Each number is 500 + 25 x the weight over its row's rms, rounded and kept within 0 to 999. Layers, rows and columns count from 0. Numbers have three digits each. The size before them is the row's rms in percent of the matrix's.

# layer 7 attention query, 128x128, rms 0.386, rows 48-70, columns 0-127
095:506485495548508508498490486531477428549449548489515538482473533484519527519466501467506509471479504468474518469487495559489492540504532496512512474499491541499494514501478468500484513524514460532497494507505484490515501532517551524531480489492528476519476514486460468512472482447469542468523494470510538525496507521494505496517461490497531523521515516509479518494492548518519545532522
091:549533519508522527536515484482477528489509476504477501489493484472517492491557509514488509518484514461481514505560499471490502510474499498462501536491470503564528574533466523526455516527467476544488486515537485504487520506515466521523478500506511441533503491524470489481507524514454482491513492486499518494490485510502477541497472511501569531506527510458526515513526460506494524510496
092:533515524499477498512494493521451493473472520433542496506526476544533485480486479532535469518562490521472479482513494516500509490529522492499490422509466528465493494498500504488447520492492491502491507490536495457519524518472520491501521512465440510508528507533505485494523508502530554479525502467491517520514507490524494520511478534501487507497532523529505506449526528514497480454548
105:490491474515494503524514494475463527519477481506461502510495513479500470463493484524548456432479517545537490519531465498493516471501505529528522438512503481518479484453518516477519494500517545488509494474534487484448504506488528486510506493437505494496503485489495565538465493498502491526471484515505480498477488498556467468491447522508486492541514520503508486518498514513516457457469
091:511452493503533471465499475517543467523524494469479531479464499478492504512525546474501534489496459495474491509558510506500509522509534472507490499560511497529510573519483546490483522497508532522488484514511510457508521489478470491488491464530491504494510484536490458509490497528509486463514453499465534544478514499493462476517482500468526542522544522511526503524487516498556494500533
099:499446473483504501513499462493524466512479496489474488504492525452514521501492513521556471495454469484517519503505515491524516510516503489486492508520529432539539533500537501511528504512472569482487506446540482498474503495509525496487492473484527499539525471483490526506502491463523552494495487487519457516507476519542458539484481547472512506513505487483537514500466505509498432506513
091:549471462475476498487520502506484502514495516486468476508547455550507473533505536487509528471468511478520497496488493469543490525533439501501496471508510473528518479522517508481484509466493503444514474512496488522489529467463478488509522485477481551524522530514514507477508486517472498526441476461501458495520495498508479520502468499511463437500532555475495498490462465496500488519538
095:523547531477513497526547505447503499523545483484487509507514509489459496469504497505503493520543505515471538503538485475486478534490513485517465532490551483485462492496528441542505500494501510416501523491530494531530497490480549496498457523458459472516498515460494516519511510530513530519520529536517513516495519452527511473490477496515491509502502541491485472508499505516474481485451
089:488495497518529454480492507504465509520512478492513493515500498505522475500507495466541535523495424517525512509519489483501533543535514512530449553547464480470522513547492470544500498481513520487494456524466541487512477503521461513511461503476507502488490509508490531484488488517460458501469490492476534480504471515521454516473457460499490463522517482494490531519496495481532516548462
087:493513512526483505466502484574467488527500459493516526519482555464514451502508509540491453546496537501511556477493488511499496509494530508489522469483499490485473486472497517505511460498520501507512491508514515489486516518511444506481492528534499530547512482479491485470513466468511458507489526472520483486508482497519497512542537566455515503498486484472488519441525523469506463461514
094:521484445481499464472482461493543535518489482484552490494517466468521486475511555499471501479507497498505497514479516524475550510496501507477480548498492504499505472446572519498543515482469556494510493524517516507469497516500522546490498491518514483529507476512518481497486464471452535544516463526522525543519492509502497483535520522498459497496500522529512490499532538478507483537483
086:449492470483543484504523501493483513434488492496519546527519520496471497483461452522479503495544509516429510479493539559490479478511519507489564515494514500476487455489492451460510499482515497504506468478496483513523487494487494520500485490467503527535517529505543524481519536478441505488538474480479482522485518511489510514463513470483507483493504548459478503480471479525484486489503
095:511495536497502469510510521467466487495494472516538520495522514482496490548418481507509508475472485474483554510502496538567489518478528498485517468475501484471469488542498472500474445495519475505531517483470505463512467473507519526489473477472515492523492513448490529499492531503453505549472492468557488534502470529481507511506493480519468527498490509510510487503504472488500523537457
093:519471509520529473514476483480536502503526532501502519518501550496515500529486483470516523488515499492509545544522478511531512501509536454494473550471555538519507529526489540494475548526495494476495508472475543487475470485511500520497511487459498453489523459504486457532505543536496480495479466486455509518526506464474529472493509531514513504508496567533503463490519521540476490501485
093:504482535506525466485449515460495508485557519479531544521539477508513492529489527566471486506539491497490526478475485507527463516454470522467539522477472481522493472478499492533486486453521494474483483492530473485526487488502505480508518516477479539476468504445498504503527468502500499477483475495529454524489520500463480526509538493526480500487488476543499445497537492474468524491494
100:520492499520477512489495516516489521517549518523471489478515472565532528481471498490490505474515524544548460477533493512490498506509509502515524445508467536482522510520471499484444513500497517516517521524488501485515492494487495533506483522535532493494459486461561530533492496522520476491513479497484510521518533495562540472449451479452487470521535492478509520507509482496515446523496
074:455512518483518508501516484511512490441462503483507452517494493528483482506494513506506486489463544468515454483571533518522508470464475459501533533511516549509502499486471512486500457481495506513527458485523536472495474553491468518486512509519512541493489460496491466505452496534520481469518545496510486518509515512501515482477508532446505503515485545501508485522470490520486437492496
069:487515467497497506528485506497483515453499478512518502477550529538490457519475487481493517496518530532516502518478524508482547477480566486524543498511472488540505499449496514540561523454518501496537515463506477467491497505478510459490497477520522459492491467488488508499476514500524490533503567466484516506485480540462524504519501538480531493444509499465485504507539504479486469500525
080:560479495481533492518505531497522500538515530510522495474462492475520524495539486500539488497551510495491535564457474466511472526500522540511455483502485496455492505500529473519477501522474501510464524541428488518487524426495517498529516524490504467501528512501537483481528458477508497536517467517510485524532468479475496528526492466528517499499510499527485516497525502473489502504493
089:521465513484505528491525447528520462498482484489506543524481448471532512485535508501512493476505457464463521493485469480522456526512498514489492502478505548504511528533478451471458508520466498507515478506488525524499462476544476521515523539498470530464544506498492534459520480506471502500473457516498532514536478474491454500481525478534467498508492481497501526514526490493530512518556
092:521492534534455509515483452496500468536515493493528523519460477502530517472495499467514491512504493454499542515514493496544450535526471523491476508511517526482500498572456454472473496540486497524517486528498525517507515481541462518477507543516492485480493519464519493506537477526465517461500476493487540508510491488502463506474492461537467490525448464509507517504482461498518513529489
094:463498517469479487528453495500493503459521512498460502501514519489476475502480538514484538502485502512504439496554518549533491484473477469534555509520480482541482485476501532456508504513453520482533511529542513465482479566494542511482493508508501542488477493468445484508497526511531503478472551510491502483454520517517507511522500496473486508492502497456550486506509514511499488480513
098:508485546496481461541474489513507493546522516496515482527487515509531537480495440499523464487521477501496558525511505523558467533529481499490479491517480540464482517481506425484483507566510479555502526491483513513487529465486495534506504525478487494488500532502522509469524448492532502458535482526465531499507498503496488493497503495521475472535464463485486525489496485489504498522476
# layer 7 attention key, 128x128, rms 0.381, rows 48-69, columns 0-127
104:511484500522503519482462500488486520468490506471495486470525537528496527503490579517491520513485526497531516551562513481564514496507464508502453522503473434526504502511507470513565533496468505525469531492507506518494529485523450500491511501536490457487506487506530517488526458502485487523518485501515485448508526518490495493486499490534490496491465490481499491528441508518509469480467
095:500485491534504484494458502501482468516479514465486488497433596452503535528501497502485507516494516545538489473513530517520509452536516486487464491517511488481516522521508500515523504556516516498495496517440516465493469502483529493504512496521514478521525485518522481478471484482490476476473511496496474512524523512447461508491462502526472502467537535493499505442499509544517485479481
091:512493461480521502529540548506495519510504521516471482496522485465513462489458535516490486474481469483532523493496511495502447499530517485484509515506524534504444475459525445473542518474463467459488490498523487504499441468492510523510495531490484538512513439476498491511473474503518522534521524520481499519511539500518482504511476491543483491488511507462498521511435492535448483504491
105:504523477529494511486468523530503494498532482521471529438435460493531506479535503522494546481465531493481504489464536484504508479509492521497497489475534500482526534503484506490504483449463495504506490541537507515487462491481495561520470536493506507525488489524473527543504555474459534510463479520520461533539517504494480524508489516523500499464499539497500510466482457456497506504514
099:545506454489489510509491506507465508540451524502491530435454542498506481531465514495485477467524510505486459497527485474504489519492532529520465469510525499516497482531506466484528484484521486477527483527497525500509450502471500532486455472512545456503492514492467490549518498479519524517531511528529513481518472476499509499445485537537469489528519492496493511472505475547530546482506
114:539555479527521500459457491540492517532500557537502514450448496509485477541496483487503528488502519489522528552490491462481562471528467477438503486552503485523482484490455497463479472499515508506504485486546524536487482512471522470478502517524530486522525535488504506492529480514522471476492474495503494518530499515472513482487492505555506516531484521493517483507482531494513504496507
097:485500446490531479528479509481519490511499494508490447454470508447468480497499511483501505486502449491515482534487493508488545495569529496503513511483538511487526501523501528505560509492486481535491519471522496473443489530495562490531464493539534475507505497478516488473510547469537518488488520510515517481495458491503470491494470535516528526516475458510498504493507508496515488552453
099:499469510497482487500542534524489486499539477469493482496512536540506456553485482481505491463557484482522509481497515513509504468487502519465513518526452514507530458490557495471501462498516500501515476499517553498443463485504473515525481506471503512551532504475510462512488554527474478442479471509516479514515492481484507490530491506488480485520451545538505480506505465514495509519532
088:496495510511494543543496527516474510486501500513466489473451502496561516509518483481542548523527501510498485462500488505499466536501513520497486475473513496462523460527445506487522474501470463472482473474451508462499509507472467516534557453498537491487484484509495482543486504521456543475470521491470481478460498512477477450493483499488521498481512476505503498440501528515503534517486
107:536494480498460509497553526478518425499492490520503496486488449480476483510500502496503524469487524480490453501483496476490534496498470477516457479528510499497503529453467487509455502499505478512519499522498502492523475514522538496505467471486489485474477541543483495483518527501465488540532514570466510487505511553525503501510481478483460531502506550475532495503469543487436495514499
099:484508524489521490482546504497539497490503474483475497476510516499503474480480480522493514451501491516503513512494515454532486513516484522483507484497480481435489500536465533488486491482539513485481453421518488536522481502493514471447468465485517511521535464538524504479524522491462482486511482485483478525511472494496541472488458462497528445490496503413497495498522505487524496473521
097:525522525522452489561484507500472553471473466477506511489532453504500493512527508525553510447494535459487490488496500473526522499487484513490481497517539560497454507471481495512504481483502500491501492500492497516486522529511469476509504501528475525464495540460481498487472513489544533534513512463526513495453500494527494512507514527512499455468476481508460494485437521479497448516473
095:442448487494467509508494508494465470481537490494491483501534456540467508490547484495493510508525515539484506507503524454505528516501492515535529496503498516507484507506520507549479442545540535518475470496452530436508506531480547460541534522531482481491514473447512462517484489504505503467496487517485513436518521493509518489529512508517494497480513493500503496507530526490511484483474
095:514535498457512500500530498502526503467480510500556517528512513506435486526509429522495485508514472511458493470500535492508434480493525529513521509489480526499477494527558494503540493497516534484476496553455512462504524508499493502523470502511490478538476503519477514482471501507490485497516504509553512499517552478532451493469481551523505534507482502515459479537530497485501491475504
106:503458465433478543496537508481493539466519491499495493483546484511492515504499482506521523505501479468515503535515485473483518504494479477511479482512482481517479502539534498491500517524479490506551497506518506501514437504539495494478494487498462520456493491473486484508500496551537476484475488532531517474483543521527471474468483481480445474532511524468503538544542519507518551500443
103:455493503505572457495507515499475497543465557502543546466500493472545517503527514498520486448497509510505480493501495533502495513523507494480469486480523546475478507501485531497515508490527458500468514453543536489530490501504489545544520512528515508501522486520459485551509516456498525503497467514495498470497503511491467501487467514522527533527535487562489493468507487474525506509477
067:490477532496510479529489459502506539457528468543529502552516523532506495509445505519479524515505478491505497491476472488507468483480500500450528498467473461498507496512532488485477500462538509502484487506518510492465461521567516481520477506494443498479522514469510529504465549461487501526473532517508548498526512460486458502471489489505495453483474463451504475518483499521476521525494
067:515501515547463520504528553512480470478483526521505523482527508459483491458462474515423498508499498471515494497495517542503504513500473555494479491504522507502505503526512485441514539522509510472516525520503522471502504495506470519452471505495507426518514492484521503529456513492473534490484484478514499489508453497523472519493526484520456485488471496501534451509522525508551481463470
067:499525480484500526502494525510516502535511511457489542501511524517507518499494497459495490487462527497504504466463491443489490508546503494513499498474491516514493460480439444509485467527482514497472471480521488463471479488488508426505474496476495528525533505559537521500479521507453484513496502506460489478511499538505514475492498473502536530545442498520487540494500429496498495513521
069:455502520506550458567536539522526523449485514513486512540499508559518494514485476475508489520529490536517499498499497499510522554493488503540527497530494515468495472487490505516486488466503453510496493479517500535521488502501476464484500457498499514445477502510489452489499512518516477535523533521521516484552513482466503488458507508503538455501499494533473469476462478515457514515529
077:484454507488526509516508531560527503461489498532514524502525509541458493541490482511496514483509499486467480519487521492506504524514492480547525505502465470452510506511508495518468502499515477487471489484537520524478486479501469477556466463495477513449486521511547453484500509495517471535499553517482497522547493454499499481492494458527528491439489483490479477480518471474440515480512
077:507512496508497525477512477507513478516501527487492490436528451490488485484494525520480479479446567475533532469514515549520476485494499507519460502482485492504478501512526481498467488501483532504480500509452495501497565465469548519491531432504533449495469486520504524518544490508469499483509509502511467502509498477534515486515523519497521481460505549503508533518518505533513501492440
# layer 7 attention value, 128x128, rms 0.501, rows 32-63, columns 0-127
122:509518458461474528506514436548492565510495490497514521514506480530518502461503498509498555530515482509536552518478549472486494489472521508482526428498480497477511506504495466453475503480513516489498478505435542503502486519470530524497467514518540491492525507488488469453498508512467482516467508494501485506513479487512504525476487522513524542540476540498512512512474489501546523505497
110:498522505489523476491560486485469496501554526523496505480498510451504451524508490504517515490511527516515499481480443508524534515469520478490480497504497532561482494496528509490503538513533461438505455510481478520457464529486511506513484547510475484498462545505506455526478540473483512483521534461483482492512482506485443535525503503456503470527512523493509490462513509488494532491518
107:491481506503465474500487487474526476544500528478515526520518540493488482541541491541500479511516519493495540484575515467499489529531480509526528535500499488468535522493468483481532480509534490503555512511520509421489475489507523474481468514497496490511508524468496499503483494505490501488484482515501570533512516511498529507513513567475518511478451488530504528460492495513543526531517
117:461530491477515515498463475505477483489460501472533504491508502537455459582500503504499497531522499500509470496475508498482471468482448537514516452479448523506513526484507515482462472510469512495500489524462509497499497503534488467517497466497496564521487473528463474530531486495515527497514512508496552510493493470453525491475521459494489508540500516462520535527542513487533498499480
119:495529539496519519526477521431527492453462500501503518501514510470539497484476507480513517465464486494457468516485536501489508547527500507503486463528491523557479488489472546502522478525493544512469493490502511510517508464505471522515538480439456456466490487498480540483502530475518498540504444524464507479488473542516496532521491499524491525526495535504503497521499497503525535486481
087:520549472491510486498521492506514477483534488457486517511469497540531521511491538529502516509524511504506493500524530485554533505510518493472518492525465451479542552465485489497496507510525509468544485500516508516512482477482513529497517477492437534533449460513466510506537528502498526494516506494508537489498501508493549484496530501521522470517497593482536494540479512495493454492489
108:511495450503491538497507483530493544497492482500495502516523485459535468510552482503514494508507520492475513548505519488502530513470542507478496536503503476496533448470551512485524446501499504521544506487557472534541517527488489485508472530501519468545463445507502521504543507545471495527510478488511512488507521489510541531503486527538484467487472487494482499490467472496495439500486
117:472515525521464548487494519496509499436485517468458517501500507502527492473462483475516535515485522468536555492492496460458501488495520525499483531495488495505488508508471519500526542462504504515526544500494518497490486518521552533547512477525477467469551519527526527500486533508528505518519522480515510509464461503520503521500538547492511494502479491534452542469460492465500493496456
097:467516483501532552507532493497468512498524447492453497511507493514507521482450520441548471492516498556509481541492517467535500543475467476501502501531515510509532502495480546479491454519516497537497505501536515494536486552509543508473498481505486514527512497561457510548492552479509489511514476494513500464489531509471496510479523494536506531488526483507486498496484494475527497484464
098:498507470524538487477529503480466501473561512496486483458571480559450499499507513492482527497476495479482538538488539483492539490481496489539465520505471483500516466483514475482546493527518541508482489514527467515523538514466470545518506519512495500503473460488497478497533500511505503517499452516506499505506495496482469536449448491514484513484473521460514511477450480470512505493496
107:477507500522549532482503475522495527524520460509497511459563476513478493538495513505496477534473461501519530526511525536492474474476483509531474503491503522538489508504547529524522486480473513509426502525508499484528503497494507491504546485514523518520483474504508509493496509516495508531525496475476459537497494503458498472444448487458522549455483494479540474521478488490453514516536
107:527457483460450534491459525503493504510451529479496522517494539511508525437500508515482515533446507465492475532479511499464515435530480497521522478512454516503486510518449452526516518516489501468504511490490515509465502491511528476497486492457511535442502534497496477477473483505493462528527541526525506454508513520491529497489484518470481528516519522491466501493494515493505489545494
111:505466533466477477498496468495467473478492464503493536484508553475522472512474519516561496549481520444510493472559511523492506504453466470517551564513475486532518460480483506511511495513493446534497514487472463497479531522495515491483474462531467519479499479502497475484499482490448513456490526518487496515513497503444515520495499490484505475489487497503494538476486532511510491493485
128:497441489489462558524497493538523500504450461497482489469535461522498473495425514518515537514521457472480522532504480490518466482503506435503487511509491516451508473480502476487492500546486492486493479476485491486508483505465531507487487479497510472487494508499500555459511484501486479516478487488520484561485502508509535509485494542519489502484477553489512472526459491546520495486531
114:522457473505515460479511469497510545561481455508526512520474551503532499504502549485535442543514493494515527495517512506530507455474523459493514506520521510476473506487509511491468482524482477459525493517464485493495512530513507462505491522478507533472510475543511467496513481469520441459539510479492510472520512491429475512481483479524478514505531496484481517489506507498491486462525
109:512500483472482549503504480475462501518519515465514559499536504514464504549483540494530491519511499511514485520498535482522463499491483514549492503476478490536470527477541479466527459484478483484498473498542524496536467464481496555480531511499494512502474470528506485520489522511510525528463494500531542487490524466527531533497528555492530527467460507513499521472481476501486517552517
119:513481520461528452476520459526498499510481494527509495517482533506463502553485523468490482525540535497537526474495491484528488528510502517502452533508498512516534510479498504482489521513454508493522453531512499557482493475502485498494471527480480538482458511515507481536501521504475528547512529501473527479459444502522525485500565546508515527495498525514537510481490499479553462522497
128:499505493508511502511514532457514499500474498540495525534509531490529494534477487520490521499511521482546529502511491463516486514514548512549457496531535515485487515523489522517514493500457521486510483537505480488533471487458516511499495475501510481547515529565557548483485480479480529524506506524468470517527489526537544482500549482500522505448466536499530483481462452513492532483518
126:543546455500498510498502532463518518460516480440534543496516503519535468510532486537482504485505516496517468481498501474512520490501511503457518486483523477460437524442518492498473490506466536519516537487502517508485489529444491484553515505492511501490535500488486522524504506513516460531517529511518480505451500506516487498532503469500491469517500452450500493523503510516476566492517
124:527574489491524473514506465497514465503500495522485523468474470462467541477538493507502488521452477516536503510488483525498489472537512492521538481489493514519535526528473472515492525513510479511464502518474541481504487512458495530532475512522491521527504481485498465496511530504488505504464544510507507535549544547476451506523482452459503549527480527496502457485538492480486502515507
097:521494518487468508519479454488470511492495505489489506480517515460466542508492545489476477490476473505565511476470498491481503468489476494487505511489454477540495481507513476504524511484487476489426507517509525555520538467483488559511539487519506478496496487463510501466496462552521507514462472501488477511529506490484467487466488486498508537484477536486486527449441511493499550495497
095:478527474498477451466504533463500492506497486501500515497491506481522496492529485520445510475501492530488552464528460460517503505497514536510504509557510510467502498528482513497475496519475536520470501545525506477507544526427524472505448465536539517522487491507528524482479528513528510498531521492503512494511502541505489479513536422495503500483479496484508461490486540479488492475459
124:470491448513499458503504498442470512516497515478489495498464499513474552500464522471506514455439528553495502509434504522492490479506489524521470488518506473485520516544518530511507489486497494525517476478508524480488477478561521539510473494492485492503487491493496551532486518516555468477500507496507485481511514514480481506476500484481470515446482535491448508518521512473466460511460
119:484513498514527522514479491500475522508489485496515460494505550469529475539475469477534506484517464496498472508468524517482524509528496525519524472471515506515470492504489501502530477511464490521482469498446506491501526507504508540509530490516518509461525529512554524493536456451534501509525496519410531471538501484483494495498546448523484466527548494512463502484512508491554510491495
115:449481510504481560453513453524511483510504510477508504516475492458539531485488524492536498512532534537486513475512523468524489512516497469458507471512495509525508521514476496493503525537492475509483489496489487453516530523476545452509495499537486503576487477537486484495500528485494552462503452495513531512495513499477491554491532507495525500479489477529499484492486517515466497569483
121:493482487449490488515517508477495460487538510504518485510498474522506459507463509506523513469489531540457443513468515514493524526533481491495495486505527510530477518478497500462483489493502513486506468453538507449511485454524463499512467481491529492553520482517488488535513523483531520487522448505525422503528548496545531503505524526512475469497508519488501505502512499516541491530553
119:493529544492543528494505494478517491510502478469488521538502531458542536482508516522527503487533542511503507457477516493498486499498507491512505422500468515487521554509472465482502537452509516497464521516452516509471520477471492472502535497492480500470482518483471506482500563478473518476489532526488518474497465509531513555517531542495537512478479469528525502502507487488471502541484
093:515499459513496488499471527531483528490480451476485439497489516497506479516512524519488494480487488496516514521486501512529507467534507477454474512457496467494542487470489511485491475505485505562514510480517522520498563492477491500527497474510512477470480492508531508506474529528487454551513493497502455432495496505483537531473440528527515511479508504482489532537492495455528435488510
120:534541489489481484464497476457489484534500468501513539496480500490504562499537520529511471483502482503484446492517489544537502500542495500528493525524501519507447545524498480502507453495468528446444512488504501495515492450472466516485476477495473531521527505482501520523523474457509501525513518506509463475529533504499521467489500522519515526471524493469488448510540486522512513513543
112:466521497517537502502482519541524487526473497553504462518488452549500475533467488502502505557501517530514527508496518515488467527498472521499547511475511552481472484543506491520446533483516477536465492525490500479486489531492522505522478504532526507509489496521476487513514551552535520468460506486524531544528489495507475505532488493527494520496476513508556507520552522497475517489502
127:515513487532538530526479505480538496547475461485486536456489527508454484503472478548514547533509466506495504488489546545533469514504497502519469527516494479512510549500489526483498516455495534450552457496496462482451518493513481484486510520504485521480454495540486478489521506503538457488537520502500535468499492492477491505502464493472482547514517506493536503490485511472490533476500
111:502458508526564512470445524500515513527489474487472504499491503514506485519442483508508499511489511495452510474525495548507452494486479505472527465512482531467536506500501522497509522508506514521470487544494476490470494474531489457450534485481519498477465507481494504490502507544499517486443488491513524485496455529502505484515512514551519530494531548489562468539538489509468491513472
# layer 7 attention output (transposed), 128x128, rms 0.482, rows 32-63, columns 0-127
116:484515498561495435538508533507504479488467504479512510502489501506531523495484511506485497498453499510484540499488513481539498492521532515499494522552511496537482514498537528447531467517525511466511510452482464511492500514487506473469525499516516473542529477508526537546526470522514488521524497486456509492530450489495539471547546521517458523492529454524520499508522526491534519487504
103:508516497454475531479470512509543475502507534466516491531496495508487475486461504519468536497489521512480510528485490479515505530516436507496525533425508499498489478506480511516527472528524489511472495449527466474539495540498511496549498543491499478510523543475519486474506501499505525483455513472468510530481489488521516500484520524551525500468509468531544512515497465462522467446489
098:513475485495544487461486474492477514580510497505471490482523521515487508477512496519500513524499465490479528481534475529503454481512502489467510501543505472513541525540477505497476517515513466481521511472480517527498479480477465515498526507480477480507543493501478540513504484503528476509464491532514478582525490514492468536458508503541526477483540498465499525552506459506476545471503
111:498477486507457510497518467489489512535526482571497518489477550482524499464488505501544465446479471501468508522457487471486482493502481499483467498499488478510502498529529536491453522510462514490532501452499512510494480456500553499475495497510476500518519525502515478524520491478513538496455455495524481469524523520502480499485504502478518548506437511500519510468517534562542497490520
103:517534496499477480476532510521500510504524481476537495549563485507506514533519517514488545458541452492517502497520502481509513516575528488471497495478484477504517463510509488525497506485491455515476540496486556465466463506517503450524482481505474496515509475529495492486491490494453485493527508504492499495523508522500488560510481486462507505476482539479473514460537513518489447554520
084:454525530512480480483504516564469521477512498477493516496471545481485542471540492507473457554477469481479462490517497518477500511524513519504483526502498438512477485466496494517497523494516502499464548487542511524499517505489541492454555513499528509515470515554541522486540474492530513485501502500513465497497525518452486511514524485482545522493496461492509521500500513536497454477479
092:443510523536513502511523501504484527528462468507459521488531442536462504518517466501495464546487524494475486488497527478463485496497482525494521516480471530491534516482455494509528478452525500469485485485473474483517473488515442508470530470506514500481478481494503514509504469492512485485501558478547483488476467497491495496540552478464538525484463517524492527464521507519475503508456
108:493528502446509462499520484506535499488513516472496472525482486544501488456505482507454491528527468529493496470550506517492483475498537530491519469527493525513494515499540499497517503493486497465487489516554475530483487513526481487506489509537483538504520458463495481536501507480535517547487503508486471482472489499535529494505494504534485471439545535507483540481560476530520547548485
089:455508525480454500538530526513524493465497453493525503474465495493503520500502509493497509548441456496440505468506503489529474470489470493486479493524486482468534499513519515526484497542481520479485488556536491457472443531552518538483516477499510504504476485498496520462492498509459471486506518518540505499485527490539489488531503495470509516481467516493457526484552533488503509523498
092:466495543501485523525502533518521545523513492515495506529534491518491513496506505545511499532501518487533559517471537483463510529511475531556520507510490525512514518473523489489469531436506515487485507507501507512503496484499535510491518537523501464488460511474474514512482443454485480478540529494499496492539451486512513504514469512479552515492536488479485510491556514424510491476484
098:499472521486501492508458520478526536508552516532512524513495496504529526506446517485507477519468519517508527524465490509453478521447440538531482481513509519487525460541508482446498474474490485528513475508468503483511522464543486493484458486505520492499508536476467479486490516463446516469509538484495508467497532476488506486543482481470505529504544482511485499448523538489503504519516
098:521519489503489498507483462494444496455532494485511480491476500536514505491486473521513530444522519510542499505478502488513495449524533484497487489532559520469494506482495500478501476476467464499542492494527466526497476552456473489529526531524464545519520489526484494509536507481546481537536477517490496501549487543504511529480507500474451504530528472467486463505484505546493484485503
098:481528522499493511554503510503495509544508470520536518476485500481491524450517496542475555491496537495469470518531512516518466509475527512495499489453528496527467481501477490482460504457503494512508528504496468543546474494551487522550493535542442501502508486485484472522501502493518453497479480517517543515523508468494454496492530488522518525512516530484534508482477509515533523530450
115:521541491542493515546487528498476526479505466509503519492519481489483518485530540467493495532514515479523503458481522488508545480518492504471468526509511491534516522487507508480486487491524481463494460512531475509487564490508488469460479509494490524500545475501478545486525524496453522539518466526510525497523493504505506501535537479493509548546543455491479521477478522497419532506497
103:493469496487519476504525487516504522443494462495468534457494511483546478492476473515493521477511513479513525528481482492514477514478465507493446543492460503498474493523518531506516529520507521557484481515502444547545465528509480539488499494497495527533501510514540519423519456474484485477492458511532522486520490477502492517537537514485484473526525475486513479482461513504509531503478
102:471485552525490469505485499458513511522532502518512536538501453523513501473520502522526493489475458477503522500502502493486466514508511534515518464537568501460522510523461510509494514518474504490490463495526473532471491533525523491437483460480499520430538462492479521510524505499482502474463542511524493521521491484484475517493524502527526485454499461515503505507541544491492493466525
108:494498469497505572504487486500467441533518510484496497510445483510534516442491495519468441506473501528503485522487464508506511526527488511518486502504530429533503471496520469520508534490498490491487464486524504503448494513525449496520490497465460515491507506508502519485530462504525526443469486485459484505515488520486501519466513491492470504468474485527508533474473540482513518486454
117:566489484486514499486489491536528478527500498444489483492459478459499509503529451493495466509527497482505512467529485524503525537500445546479536487544510498516530523514522525507490477452519499528492489504493510493492526505552463442502510492489512506493541527525453547479542547500468516512486501509493464497491507475470463503523513496490488468462547531498502510457507512496480516516517
117:481480509508505473449520457518466484467482509456461571505505488506472507480447489505525484491506465526548447460463473508466478492498496472542503540487494542478486503481517574473509493510511511516488480495492483519454491491522484456484480488519490483486514509505499460538523536534488495513511458527520514518485506530476487482498501482477539523486502511454509493523501459491524499530507
105:517500491472549481526472489513491468539537528510567483470522521494484531545501477531506510487499474484528511524486511509473468523470535466487486521484535485497514513505497454474525470513510513532537531490499492500558514531513549489505505504491546463541503531520514469513513547528481512498523451470475474503496463504488534495548468509528524474505492512500522496501505544497523448495509
090:475525506508540551543501495466515479494526501511564498564507469477532527473538509512550547485449512487522530538473524523506491501502527520541519481535524506505514457484524487493496521455514495538510509482501462551512485520501510518456455483535502477456501525501475475524463502508490516469491516508476479467535485497487515505537498491501493484507542524505510490506497515471503508533526
092:537516501483537527467499465536477509544507513502504513470478479494497478503478480529507522522506494485487503447485475531476497491447492508545466561518450496488501533467532492493473484442547489521478511517506533480523487507503509499508539457510536452485498557485511498474525548520525488500496486527505439460492503475521542494495498485501500479498514524483510525463494480479509486541481
110:498508495459530498508526496446528508485537497480502514461496535528504462490485473533509456481483483447489570483445490517500505483517494504476525499509473508512544497463501482517504503495491508498511519536553511501523487531481509496467531511547493530500454499499520498482466517496508473478524512530515476526452530498501551484513503502506516452472495522514499513480508557528491470493571
114:525483467497454489505513517503530478498484476487466512501511509493515447489555494438503541426500507493474476540494487495531506523483483497518479489521490526531528511482526505538477473481507534513528468492488526510520469519513508515530459507505526458539514471490549534512485484494488511528472508518524539491549489511514485479482464537463501489457467550506521483495523496534515488542491
104:482498501470508500520476522531530470501520477490498501472457445536500530468501523461563550525473463485456516493506518499548476502464524545441477525463495474465459506549474505531494489565515454507503531515499545517514519490484519532464508501525497492480483474519510517493522528490495501518506503500485509508497473488507472505501531484534485491484492520491467518496514468520505501521451
108:486497493512434512481467514510489533495503497460504514465489489502486508510469497462494509500474485488481467482517509433536533503473453495466527502434534506503505502518464539501520529465501505453491522501535551513473511508468510455473503483484522498497473480513495500502456527498481506457491489505490497532489484512459520499481533521514538473505449520459490485497528507513461494458556
108:534499528463489463521513483536496467517517521485490466508508465533533501485519478497518516501453459547484503483490437528506472503515543518488480492491526478503431470478506499529488503540522485524511519483462509455461525500479486503484509504502517553499516471530512494528523504464494468524522537474463541477501518539486479522493506504515487463490519490511495533473488507525549441512484
090:480490538523501511528530505488490510448512478467504502539478518555512481536480476491499473551461569493530458519476521480498491452496523489497520493522504525517496475458541492480508503431519484499498510542504476473498504493492459552489480508499476490529492502527550489532479484491470475504514497505500500446496487472458510531495497488465543509489464474520479527448500508492507489507503
106:520494507544519502469516489490461497497518529509500477486499535485521508531517481498513515467485475495533467500471469513496519503452477499500513532494540499449532496552448500494484483510548498553499505503508523536501523511515507507467473486487575531498525501519465476465487485475500488503498501513498509488490519509453467497510520573495509486510488500495507455502492578460467463541495
104:507449464502491489518509518482530521539505480505524487502505484487550525509441515519528474550496501472505483503522510513494490516463500488516455488491494516534467512504500502514493452537461534454505529482482532474501542489477529452484534470497487492516495538492515527471525560524503525497463461485484537456505493478520538506513481491542509519525491516515539537552525502522525522496498
114:512530520476501463459527531515493507503495560517498500502526483497522474486466497460489477496524506495490483484501456495497478531534498482467441467522474536489521510520502480483473502476469520513484500481519458496571497479453527494501552497491513496556505495485507514496521480490456527485493498526530542500514513498478503547499491524500494446458528472557461491487520542508501496486460
101:509510486524472455513513485519497508512493483495479482488532497465566516493471524492495495521503537433455518486454471518492493488537502515487457475511497440528479485458467458498480507506493485487484513520491518470503534491472475503519513459529472540508529535515482522488510506489488525543510506491511545462500505499513498532498437509455505537555487515507483536476496526505531467488524